{
  "hidden_size": 64,
  "attn_scale": 0.177,
  "bias": "qkv",
  "init_std_o": 0.0,
  "init_std_up": 0.0771,
  "optimizer": "adamw",
  "beta2": 0.99,
  "lr_head": 0.01,
  "warmup_steps": 559,
  "schedule": "wsd",
  "decay_shape": "linear",
  "batch_tokens": 16384,
  "max_seq_len": 256,
  "train_tokens": 98710000
}
Each number is 128 + 24 x the weight over its row's rms, rounded and kept within 0 to 255. Layers, rows and columns count from 0. Numbers have three digits each. The size before them is the row's rms in percent of the matrix's.

# layer 7 MLP gate, 128x64, rms 0.113, rows 74-127, columns 0-63
100:147158159119126112129181118092153136116142158114152153167140151141108157129100070142134114131133145101129131173186137100129109122123115144173124122087176149125130104102144117101146148147149131
100:109129149120097113096100129134125131120091116098050121157099133121172121158133119134135152140144152099135122108127144142168131142144146121120091102120127130126111124094159147158189146080117164
097:139130123139092128134066090115106110141125091142150167148128154090113073176116128152148143120115091156135122123106142089134114096153068146117127164120122121116136154090115117148129117122147113
089:157091142155098094154155127113125107136109102153143166132108103129086150103104124088116173178143148121132127139133113130100099100155152154129109117078106114147098150143177146144106143144113136
080:089136158113124167120122113138084139172136126137158146155116140087158123113129132104172132127151094105134138126115103084132156117141198126133121083134141118114089115112121107113145105079099123
101:118125101128150103152115149118125066165105108202151122099123066123112132127124121091122170132142115160137161121124111134118134134137166078111098149124106142151142142120153119163126146146115134
115:124080144115160122146092152155140122134137107178142136116114137090144149168124106114134140129138169125127062117123145133100116133117119177157155118155085098180124175122129139137112138106143122
102:125076100165104112182129089086166126159119113143151102143102097126130143107133105136154150093159151154139134122166149110132107141091134138135111104130130153090154080155131157134113116137148144
078:068109102134114167104108152112103105095134113118165156180148142132137145119121108117114114151125103127092128158139136112109159104122117115132150189171097144117098120149115106162154140130103160
101:121110112129141142144119106134160110110066122112101092166097107131095133143161105088126139100122127060123119133097079127104145115139128137090111094152125145134120112145150110153143117138080161
110:158096105164159087156121153121141066114161146150108132137163101146133123135152120084128133147128162146150129138142145110102072145118152154088119099153098093120137122104162143113150114119133105
094:101138130126071091102113120141126117105098115120134148137125179123088160111135127069155154147121133093148125098206087146110131116122105140150160127142141114114127123128120114110138133144166153
104:172155114179109134114096118139124122137145102161093116132091165073128134114110101097104151168105129155119123164091110141157118106107158110143093101108157144156127132138142139122113149137085143
088:108193109149119161143141113140124138159125202146107141150152129112127124155132134092132113136180111104127153126117157095134090130108132150115112089117197108110140115145117143115136143149149123
089:135067155131134106099109135094087113167122139099158116141143140110145189135113151102140111156159129071119155139103096133096161119102083145154138154122131103124098125147135125153142123119128120
096:134053096125167129158162149164152111138138171164109156133132122132081102135140118112098134155176135127122123123088101111134103142091113135136124114136153128125121146125125161117149092144087143
112:115136107139113107135137129126144124153135140126146170191088137101088129152137111097111155155150109122188141119107118159114080089125124107129115099096164149143112132121124101115138095091138173
105:098117132130142141162132187134130122140138148159100119129108088102119116092159100086129134143117138158183129155151135120083101143150106143124113114151108152145175144132164122150145136140085171
102:139163129151123145167129147116181101108116117084083171174140074130131148100102091117156122122169116130102120110139117141143107160120153134108133125136129105139138144092165124124099131169124160
094:080110089124101117155155132117152161122077145088135127105133141169126149185101099130135114139172118144143126113145150117134114166122094165141091121102117119129137095117158136165125154107154142
101:105115148139055148127127106162111133151089128135139142161115115132112114151139134103139161145118152136149117157110122146107107174096109107154099123116112171127129169101137129176098144135107183
103:136105142124166132105110158180131115122124112127137108132118125111160096144182104096120167131129149081083146130146141145117153141170119172138124150164093138152127117177120116138160124141165152
105:139140107181134109163172128136119099127122117156152135179117107099123155129160116150091119198142135129144112107159118109107106126132109133134106121108105118160132134117113148167125094130064146
102:129112076111126134179168114138102154121123112177112156132149116124102123124130082133108142104154134073184125142116122115103099117089110105111117160147117129131079129120155145145117147126149163
097:118129155159150101183130109138152151170108146148123148137097122120133134093149136128190114093160129153128107157098161142163149134117125106140129138157122129190136123117134110145122084142084107
102:109105156156126078094126138158144132132103111154095165153120112148137138104137111083164183130103080103123145140111135093102107142136148142134148107125178152108163136154130134151145101132143154
099:128087174157111110139112179168143101139105143179169138114125088127106157134114142080162159104131123176140122126099104112118170142101122124126146135160138141117128117139169121125120115157143141
087:101144080113143152135137130134131158093141109158134111108140137127107110135126108061107119136155183148130098079092149124083099102095129097139087122119145130111140100122166144145135116162123130
108:146162126116104151145090166160182151097121047139132133168126159125119147140127112124102139113133152095141108111127155143126120161148117177139094113115136148161130119142156158146115108136118107
107:110109117161137125158170145135137104118122135109146159094149129121132116131150152113110102127140149104100123092126083162148157110086104133184142102104145125132136165136109083114162092085098100
104:126119118184122118145141175126169121120143104086108137097101141102154106130147123122122101149124132129163183136170141145081124095146108150177130104129158130125116118120108148127128097085159154
083:101135145117141128167109164143129103084105147092133148102167108132116157170099117114085136152148103100145139144136119169133145122125110151193144166100138140086133127082119122147126139098134137
107:121144120131088115142156126161121102143114138176121133137156124141123128194185080127140181114150112113133137124118149139113101169137113107139146125099107122126128111114141182111083119100115096
100:129090097151109080107128141140155103147120118129156161105102124133119132103102149096152104137108162108177145110148141134122088130148090151099181127082183153119127134127107116145133110113104140
102:143153101158161086169130127157175097134107155149113106127100157088121111128126154119141148132121134123111112108144132140120146160156101113115155077155175141119170146140167088109139160131144135
107:167150148121150125148143136176109066122098126118156199127135107074116132118149155122119185127136148126150131118118140140144135150142120133126128164138134082156137129123122112140124111067130123
112:148063127148109129133128139122135108096143101140134085132157105140081129115125133154145151139109117103091150126145152124176123185090114099162111131105145133121137119088160152136114131128150074
105:147097110155121098169101099137147153119140128111123145163155116124130163111119124116153147096144137089086134106126110149145108098090086098087119096143119090159140156122134122121125064133159140
091:155094155102098073141103114117172144118105065121134132112092099129148140125124140090132137116140110131147107127115114085161131108135092148141109148151121163132091137114097114117088160119129168
103:136133164175139097157090134110114137176158150144131109156102166115104124114151159092141123107101190093164127148133137086091114128123125104143105138121144116140119094137149125129108098121104097
097:156148097169159117133138111134147128162109107152161163122095119138121128106111114169107146141142114143103106138153161110123118097133133136143133155084132147114144137136200149158155118195115150
114:157142158153157127151120157132094102150073091148141129144090107116091107163095105102087097120139163150111122141114179134093116119093113105117111132117124132164117108134138129140133171149138100
102:178120128155103128137133139155141122166164140092146110155137158127136158110114118145153127146121159151152139101141127095129095131119122078081110123080120082132117147123126107177129094126079146
092:144089152170080102151092160138182101177120149123112161127169125126122115156150167109139132120158144105120114147078100108126125128117113139166135114132121124136164130152105109136106116144106093
097:150093154136108106157118160148113137088143109090124110127162118058109107140099122135106113155116129123150111122115138108171140123144118162109124116174115131112127117147152089182129153095113087
087:160118109141107130140109162161077144122121158075081171110100132102144158145155158093096098127129146108139142092143132141113100122091118125140110152104116095147165107122113108154118096144119115
091:173150105149102142122131129189160130157126124118110151111110101112132152095122092108123159109128065138103090153135134094143146155121142109103101147121159102117156120151145088113096121162149119
094:127094140158123126126113133171131080125106099145136129129118106071129088122158130078106179140119139156143119119152115092127130132127090121102167170109159142110145103164140130158152094153113124
103:136163136140142115136106148155149132112148148167109111133106124103138116186129111145158129147109182131137128109128104108151111148151068132132130140192099155109135109104145074153138138087124128
091:091123151117164136152144119086142133104093088124143129137145125122094094173110126083142111169071118084136119109143129130124144150124152144138110133152139126158114126162163112129106088126134072
091:173091114150146129158138105157113089137150092133112126188103099119112141142112101148108161182115164176147146126121083141135127110110136090137115087130101128115169124127146145147113132134121122
103:101137150118147114134085132087126137138099117102158120124122120118075144147128147152110125125174085103174119112133179144136165142129118123153144150105174155180160136140098124148112124087121126
103:166135103152128104115123118076129125123156156156087121123123134105087127094095113092171166138121088134093164088104118117159118110144144140101107140162142143122126109088126113133112138094164141
101:098152144151140101164127135150147111126075152179107109104109119128097154109120083091127110147091130084112110138140129084110105134132112107115108107112135081168131133130152110119140103115117178
# layer 7 MLP up, 128x64, rms 0.102, rows 74-127, columns 0-63
105:120167117124167136159153118122145098114136128159112123107107109106164143143122127122125148123097114144140181068138089122088127103100123168135144144159106161155124095112091134123130083155163142
100:163146116150094137115148155104115139107111127094122110110143158108117151126103125112155150105114136162120107109169144200122156163131101167115148114114130120141083124163126093112134113095102080
098:125158107135139089130164148103132151118143118098188128185114132144090133105128119130115143150140114116108129137165099100122140116135099166122169120134133102099086136153121184110117093163137099
095:103124134141127116118103139205137112131109106134092096106117142122152114126146109116140120102136120144142117105116169087129119122110099089144129153152162094126185106137126159169153071150119120
096:115144095147093125124155151139139101156103110118140140128127080109168127108100140126145174191112147104135132121142143105115115070135148116138105123084158114151129144083153141145111086151144108
100:106121121115160102163155115125121129126128134143110069140169147122114133115093144145160130137118132111114122135119161097105122072150142147138099158125112158137125141112076121065164148145182128
102:122110107114098157130104106143107171142109119143120154118119085104148097116110142119148145121150156137132164161137118115146151089186122156151061112113107166112110107132092103126110171138130147
104:111121114112150136154142140093110137104107111138117126151124140101195104120096142174136137106158110126170151043158167136103129144119121115139098119129141137105164090123128097123123154122128116
090:122143146108137148116150156130154119155114143118138057107155108125152137112153129115128100134116103084120081139127121159133138148157172163131155134121143188100150076150117148143142151146143157
104:133142095118116115132141150144142165188088092118115126115174121142100169138126086117109126108132115107123114123147139142145092119099139071152125133104142109155077113130127159114117105172157099
109:132143118142136138117138125158154096108162147102098148138073140082140127121124134146105096101114144087100156132124090139135119117125109109149135155141109120078147151142172112103130111206106127
098:118113108143097110122143135155112113057162127150100131096110130142150110109129108103135131105152151151151147110166119104102108099133139133137148108190124146110100114102145142152127140180119070
105:105146084134157147096121150088143146134119090157122102126135108163105126106133118110117156172134110132126160198109125172132118110104145166082139103134141125106148115158117118175141101146130133
095:149126125132105184150155111145147127155146168110139162134124069108114114139137150127156135153131114127130095105123080083119143117145087146154152099134109114094140129128145100096162111122081161
094:140108080127101125101096107120126149154125140110136156169164128159145194117121145132129103126131124108169133188099146101118124092095090105144131148136101123116143093097131136132105149149163137
103:100129084159160119128168145152141131096109087092127123125150108119104144105092133140144159120096130122151167110172145137074122062155103115123108111112107150107141120091159123125111118128115133
095:108173120131126137117149147138115154123069134142104109115136161128120124192113142110154142165153174131092105147156104124130142146097127170161118125102082082129092103145107139131115145138129120
106:167167166142148140134127152093132134131088062148164115107118132106162117098142106108117061137144158110155146106163137149095120138112128122118146128136137113148142140157163146120134144155125168
098:125132156133141119142121124141130123124133085158111121119080103158152139099150125170149123146118164139143160179132084140181132180116120142145119108083111109108110099131138137165157122122104175
092:123109136133135127132144137142124099094102114143121115142124098164108113117108100165071117093120130146160148109192097108117173155100137118091125178146139107146119127132112072128158117110127155
108:092147141127152119154130151151114129112125121154111163151144115139165117137107194062094107160142100126126127090125133133147131117098113101132112090121156126087149106118124123135125086072136148
104:164101142125109119110111123124087130100123133072136147092111092090143136158106141124152155149134075120100122094141098144164126119121098151161097116108173121122146121151109119131096127107176103
113:139167090129141131154121133117127144120129133117147176167128174130155118116159120162116065141121129102069137108164129127071123121130139095152115089121130093126113096112088114135139136141104116
106:116113115087127119153141144135162146138144151084100153122130142181121104127172154117118135105119093139142178147139117083082110124133106149061140113128117119151158127126136140083142141094133110
088:147114119123151165124143143121097137131096137177125118121085151125161115105102130141130122142118159153078105087119140108133146132135145109122114177147184089149103113144157127187105101141158136
096:162115171137107116138136127131112141160155134101143111134157167127160142090170090123144117129126142118126130147134163146136119143119131149080101084136153116132140126093102073128085166094127083
104:147129133100101120099136141168122137111170141160169147099156105105130096113073147137145120127138109148151151119073123148093146161127118114147119115092159170126094110137119143105140135122187133
091:152072157128125135135119140120138159127167109102130113145160111141143109142119088119104087146137109159176121150180109126151136113108139134119110130108106090100124145162094116160144097149097078
108:146107149123154177158071103166088132108102110143088118135147151187112147161141099115130120098112106154094096077137120133135113131139133132124140109112159103151153129141124140146110145162125146
108:167095100113177106116137141128146104134100121183180100099130153134147118144115159123118122150153143150120092137123108119101087128118123102126139130123143137110180101130165148152128089081117103
103:101125149110140167100116107098094143194117146117165147132109149114123089185118134091114126128112104110121140105117142135137126124145112107133113115107117123181140148124113140156163203137132119
085:091110133143193116144119141127121122113161127112122152147111128080083170115134141142107100093098097160143152130104117160125133147129057151130109141089128130153153137116142109129149147100122159
104:129128107129135129102142131118107126134085117117097136129179069141122093179125132137136138110172120148090134152131134145129134168108157111107162163173079113105147119121123175141093123142115150
101:114152138149127157111132146132162141087143113120134143152167167122176137160131157128099106112123150118152106096110111074112113082139115115118140116148138173103112127160110100170130155182137130
107:127136084150115148143105150151134087111149105158143133150137135138123110130090124123152148117152168155151131154140081117152111162190121075129150125127141130105093144116069116098097129126108134
090:136155092101127153105139121088125123093097146137093128109097133140134127138126109104124127150162138117123129174124102092161171093137117156136107132167145157093100114131077125157123163121129188
113:140150105134094124127099153147140137084155146079122165126113102119140099137086146076097083188115120157131143090102100149119147140113106117146122124149116153091148139098134096110140127119128144
096:124113151093085150139154136135116138152149075130136131126139141122135119122157099116110138146118129157073128172072110134128133099158111093118071144134074125112121119172133125115103133158096142
097:135151203120133098128111119126136116069151154104108155154167102124108130128153157163100136115173116134139123147152123162097099137127128153133119124118099078140101145096124109142149135154139095
095:110074126151116151109111119129147127105148142079115198118133152102126130073171150134152130114130129129118112173130136109143133156104130100136128138101125072104126107102132167129085114102120124
098:177101093140173106147148136124143069138170125122185153109143121112150140098111167154119135111131165140090143133126117125144124160108135147104161136082116164122142092104128114114144114121110138
104:124107165119099146151134135125119096111122131163149170120104133097109145102091170140176117135144157136139125090084141158159123157095130147128094110144145106153124122157105083174103108108106131
103:087106131124084113118109173100110140133150108105157141117119114146140112116111094144122148103128124084143144092133143111073155099128146130125155105136140137130079081134118167065157131127151129
090:105171106125135118132106116128090158138147144106066123138134143116115161124124166160117151164122100124159144163110132107176166136144113101162110150084129091120099108149132163100131132154147110
106:093163169119175111094135139122131138140117140107111153144109152088150081111087094145138116135127164139113114132107131121135108127123124122142108103069157112167096159107155142107157100119088148
095:077149106125140094176121109115139093124131151125154149109158134120099115114119178129104146135105124126110148139133120137119098109068110104148094092107089132162128131079127124157082131153124155
090:132112108106145115123105130125090101133120108097128143118117145130153146117121130139125138113139188171099113156151166153156138103147079144117101170165149144155143114101129142134101167126147197
094:130123113115105072118122142126136123079147134133135109128106119157060166146161127153133141127097139126154134098141137156113110154144176120154111120129089105171110179112160154125113141096108113
103:111104097123101147119126082120123157135109150167094097170138141172158150114152127089089131119116113106109118112091084153160165113122106136149148173136145119106156155086135124105108128134132140
100:115075140105179118100143096129123180124167136115102145114132125096110139175104124176143128155095124136152147096118154150112128122131114111132140134109119166109085135093131150102147181139142130
097:160156081100171104133104149132135115144132134127113110155074104094118132121147084127176164146070114134158118127142108122138116199121144117112106124128141112132158126149142119129140101143097116
094:146128160131118152141119136127127163146106130134104149120095069121108145115164117115116151136109173132091155161098140134101100152145124130126145112133129154096142126165108149055102165122162164
099:141135154169083138090137150125145115135115117155145128137117102135146118144093176134103129134187135117135117123142147173151112093104145058113088128114127165142134158135101109153144115161133105
095:136156142110114134130125129142168138170139128139139122111146175142133125172185101150145125133137094141138132093116109159152142122112119154105132169127134158126119075090147181119122135132066154
# layer 7 MLP down (transposed), 128x64, rms 0.092, rows 74-127, columns 0-63
103:102110160113142119126149114159099128124141084149182114124133168076134108157158154136125142105156132133140117089130129095169143155162131110117097127126078097107119099131147155126122129132111184
105:092132115102132117172136139057104103159147109116158122113148154153089130126115167127109120123142130111134112112116096146121129087131131081147186124138148117128127173097165112122175123128126132
103:153138143087092150140133117137082080119141130128166156137135105151102122083095095118081159156157085124129164157114155129112131141080156145114128108142133124109127143163106123118148159140143107
099:140133153126122077115116156158125100141101076123125159148100128065100125134106104109136117127122152133154100126123145098156106129139084126142101129106108143126163143130152145187101121151088162
093:100154106153123159158112121130089134128164105099129103122150126096164138158126149115138114148148056107086138124129151125136158158138163136142125114140127142134060134137101119121120137075115156
101:113148136184167101142146096122143133109147118085161109119127172140106103178111153141166122147111149137123130147106157133154091159121124112159158169098101095143154154139146124110140115092116130
100:149120153127148151126107144078135150141110132145121139127105127112116098117138109177143118124166144113105090136156066097094168110142113134127156180133158109115111155101167119160171118138143121
101:102135127158187133070130115147097135131128109125144151118133170125102137136112149074120134086131133105124111125109110146089131138152102174065118103136117150133121153098118128137165162157135120
088:150123133131142099143136085125129124153068143143143130134115074074103153100123094119123140127067145119148148123128112109104132132109091114184117105113134101108100148147129157118171124140147101
106:150147089165135155137100114139093160137147088133088098141102137142137129121131119131113115115114104099084137121111116182129133147178117134120078136127133102146094093103133149189118156128106137
106:126156148135139133155123128095099163127091111152131135147121119132138045123137110133140126128119129082155098088141090116144148098125091119127130083135146122154108127074091153156141103113114107
096:142105152123141138128161123073104113142115124085145121149140141138130138141147092156111144141126112121108106066114155123141113135126184141088090097088118119175152142151093143137110143136092095
101:130119119042142126139134106119113113123115077136138155150167129157116130143128112139107157121141153114091113090120127141100149127135138170117141124167081068129128096119103123142115109094153125
097:149116115110077143108139142151106174154117133188101125125147152091154104105113157098186108090150123103129089117148157124129148120146089105094120106102115111122143137142159141112109127107119140
091:103150154138193143143171132125102115153143173138114139132109159132084128130133127140090101105123120128148152109133104151104141149178151138098147126119134174093127147109153155106079146114141099
103:183138110097158125119140134151175157125135076164120111148130134143086125101125107136133141133138100109152158143139127126146117103119132092136149150136118118109110141156131085198137126073147153
095:100143083177129132131110129108118100183112158125112152136137157135130131161167136109148133132151153110143136101098108140149130136147111183141084074105143114149108134087127125135138181105118128
099:136102143013135107149135103127103144112127149100103140156104151148127114107148144149166119146089134113135128130109122120154124140167118114148115141108161145122093122128154145104094132135142108
096:140169116104108087119087179167166160114106159103111119107143099160091118141133129129157120115142115127072128113102113129141105128144148108108151114122156127139130130170152109091132083107107151
093:165136139102170167128149177121139139105139126124137087125135101122107113129141113121150186161115124111138109077106098084158123105122121119076151111143128143122131104137120132090117087162105160
107:097141110085196121140144162145165133137126135097087170107146146146150099105094135103116127116130129082170110129113116168133151123160126128128142091146168135132168098116141134150151117130126147
106:098097101146085157093196190135159099109111130145116134134136120131112132095139105138137110087128121079112136169126127151172140119114105129090159140124113092131151154145122128121132129114151117
109:102157142109114176130117123108127173133152136059133138138149170142183093127132131119154131169102091146091136117141144139123145144144130109105159127106137120142131109132136147100147184130160099
107:130095153134171173108116129164162112128128110127124105136148132117185112143118116135135138118083102179104104076154118113125149129125100141151175101107136116150157113164145102139135143083113135
089:153128103104157132181164149125130105097132155151132117145108176064141115137097129129110116138126163145136098108186120157142117169145158111125114103137123119121105108129169091141105119125093120
100:164085147143152159121100158136164140094145118162143124139118135133135111112142138065125122107123113111111138113151124159112121133112183133184154159132132146135148125131150133103169192137135097
106:126152115087166119133116113109095180125165110089089092126090161139129098120141161140113104112090131103114148124149122122094126157160115142125130089097116141127117118127155129151146132107196128
090:155082123139054089146104124123097157136128126113132171116112156110131144110135175159123128160137134141132099132149108130134120160135107134089151090106114122115148100125116150101109147096079159
107:135133093105149128186115094125180153092109127120154091131135145091134133121156104154130104147137085112101129108111153108140102156099131120129111137100112107139068086153104109155132127098145129
109:099114144165130146135157115080125150078131129119136099126119170120138135174128131137104162147132121130163135121148120078166148128128152146118121148172160159132097115080120086103103168110119120
104:104140155157065100130118096111131155121090132147145128126091161128116093137086150122139155150111128101121158115134091124126104126099156132150107142185136157115079143162114155141108140136121164
088:134115142161121184144079138164122141114126128089115113128142149161087107086140143123147104075146134107140145148137094106124105130097146103140162108153098087114122111155155101139164096138131134
097:146130130077139157105106131102130111151136110113106111109135130114167182093097135125088123133070110151152140130138100146080142085122167125118091118125152122144092150161096107143147109124148128
103:082146146143122121083109106136099121105120170097099141136158131132138066144122162162080126127112103125119132113101149138132108085098175140110137110124126124126116203137121126130128119150112113
105:178157071153156147145109088140099124122119132140129156112136163111120126132110141168157103087097135149133103129136123172088116099116157080130138146126150132120131148167186131134143113131126114
091:099138175140088112124105107083188162116113150145116144121106126170146130141126144132135130116149132140110162173143136085152114112119159123174157089106123150083102133152132148149128124147150143
117:152110106117150082149135137162143153125143132105113130133078095111128145140120123118081123132165194170170123124148116163143102135109098183127139147121123116149118155105093150112122131147112095
098:119117116123133131110141174145141178128191094114131144119130142124131126149141135119102108157139144163136073118080114165147104123129149089079084148110123130109105099114138100103103120098109110
100:135138104081096138122104152125170141135122101131134141156125146163098135114156145111104174101117089167108134126122120131145111134114115142137154129093137130116065174169072095115127128103127104
099:127102125123102126155130136176170110111148113125114109161153120124087066073109156136134139073089148108118146122150145099113154121129115117130137113128131142129106142168112095172158125100104133
096:133101132123175094146136140156136143143137158116184124098146146146172141128138110097122119088116111101089166105156110169160130136165130152138150103130143125137108103136067144122084124139126143
107:165158128141174116138119141150119155139065125147126123176108128101180113135125119129106120132133130172125139154179122102118062137126146109124165177100143149117120137148125119140131121148159117
106:098117148140139147127132117132080107123112119090091131080130136118153143143143145122117128142140093102151094185155150135146080128152147176123119126139087097142113130178174107108142110120141100
091:150158128184136101116120111119109188096120112142108116140137146171108133112117171141174129130137121127121098128127162139110155159124094119092089164105137124127106179134104139130131124131170168
104:140091131156075130090084097119138164105183101123116131150143118137142124120118168126153101130161145118139182099146121165121117103139151110096099122139115110146138150096134136154153111154124089
098:132136112109098134139134188167095157154122120109068103109127158106119133118150126100087121142120102120134146127164134142131122157142125147160112143114136140201126129089132127173169151130124141
094:123113119121158094144131108103195098114118155109114135139125101129141142208112112130148107148097198126133161112152093158136134132122152095119138100133139139128142085109148131110143129110129131
099:141100135184128123133123178181107146132101122159097136136146140138113155137136106114118146129204126126128063119158094170135106127142108130144124123154137119151127114144144118160083131120132116
107:112125121100116127111127139135138134102115160147126142090123144137108166122166126127201157134108139133129147149184109096173135158109083144151101108121108138188151114121122086150137138136115152
099:131140117082141110152126109141118162159144138104134129128148117108172154079147177119147090133137088130100149158142167115119113123138134104110108122136146122154155114114174111115163119171106183
094:126135123100121113094094162130112097146093160140107144150114088135132138122120094108149146125145166119117113119124124151099069111121149155146137096099097109164149146146118156196100117146137092
092:099109132164084121121102142097156102088101104113139125092119141084092147153118163115078129150147088125120109131097148131117119120116071142144112100118122109089161122161119149149097120125115143
103:149128109076163101168116112172146143132148171144127121124151123108075114136122096071136138121161126123147134117113146104135130091110125099128162153144092110111111118107083130137106114101122174
094:136160174213151132150153145124148127128136148133167120094152152121106121119129143123171119138140139133110122140164111134160124156172126132097146128145141115144161118118178111116070112122106134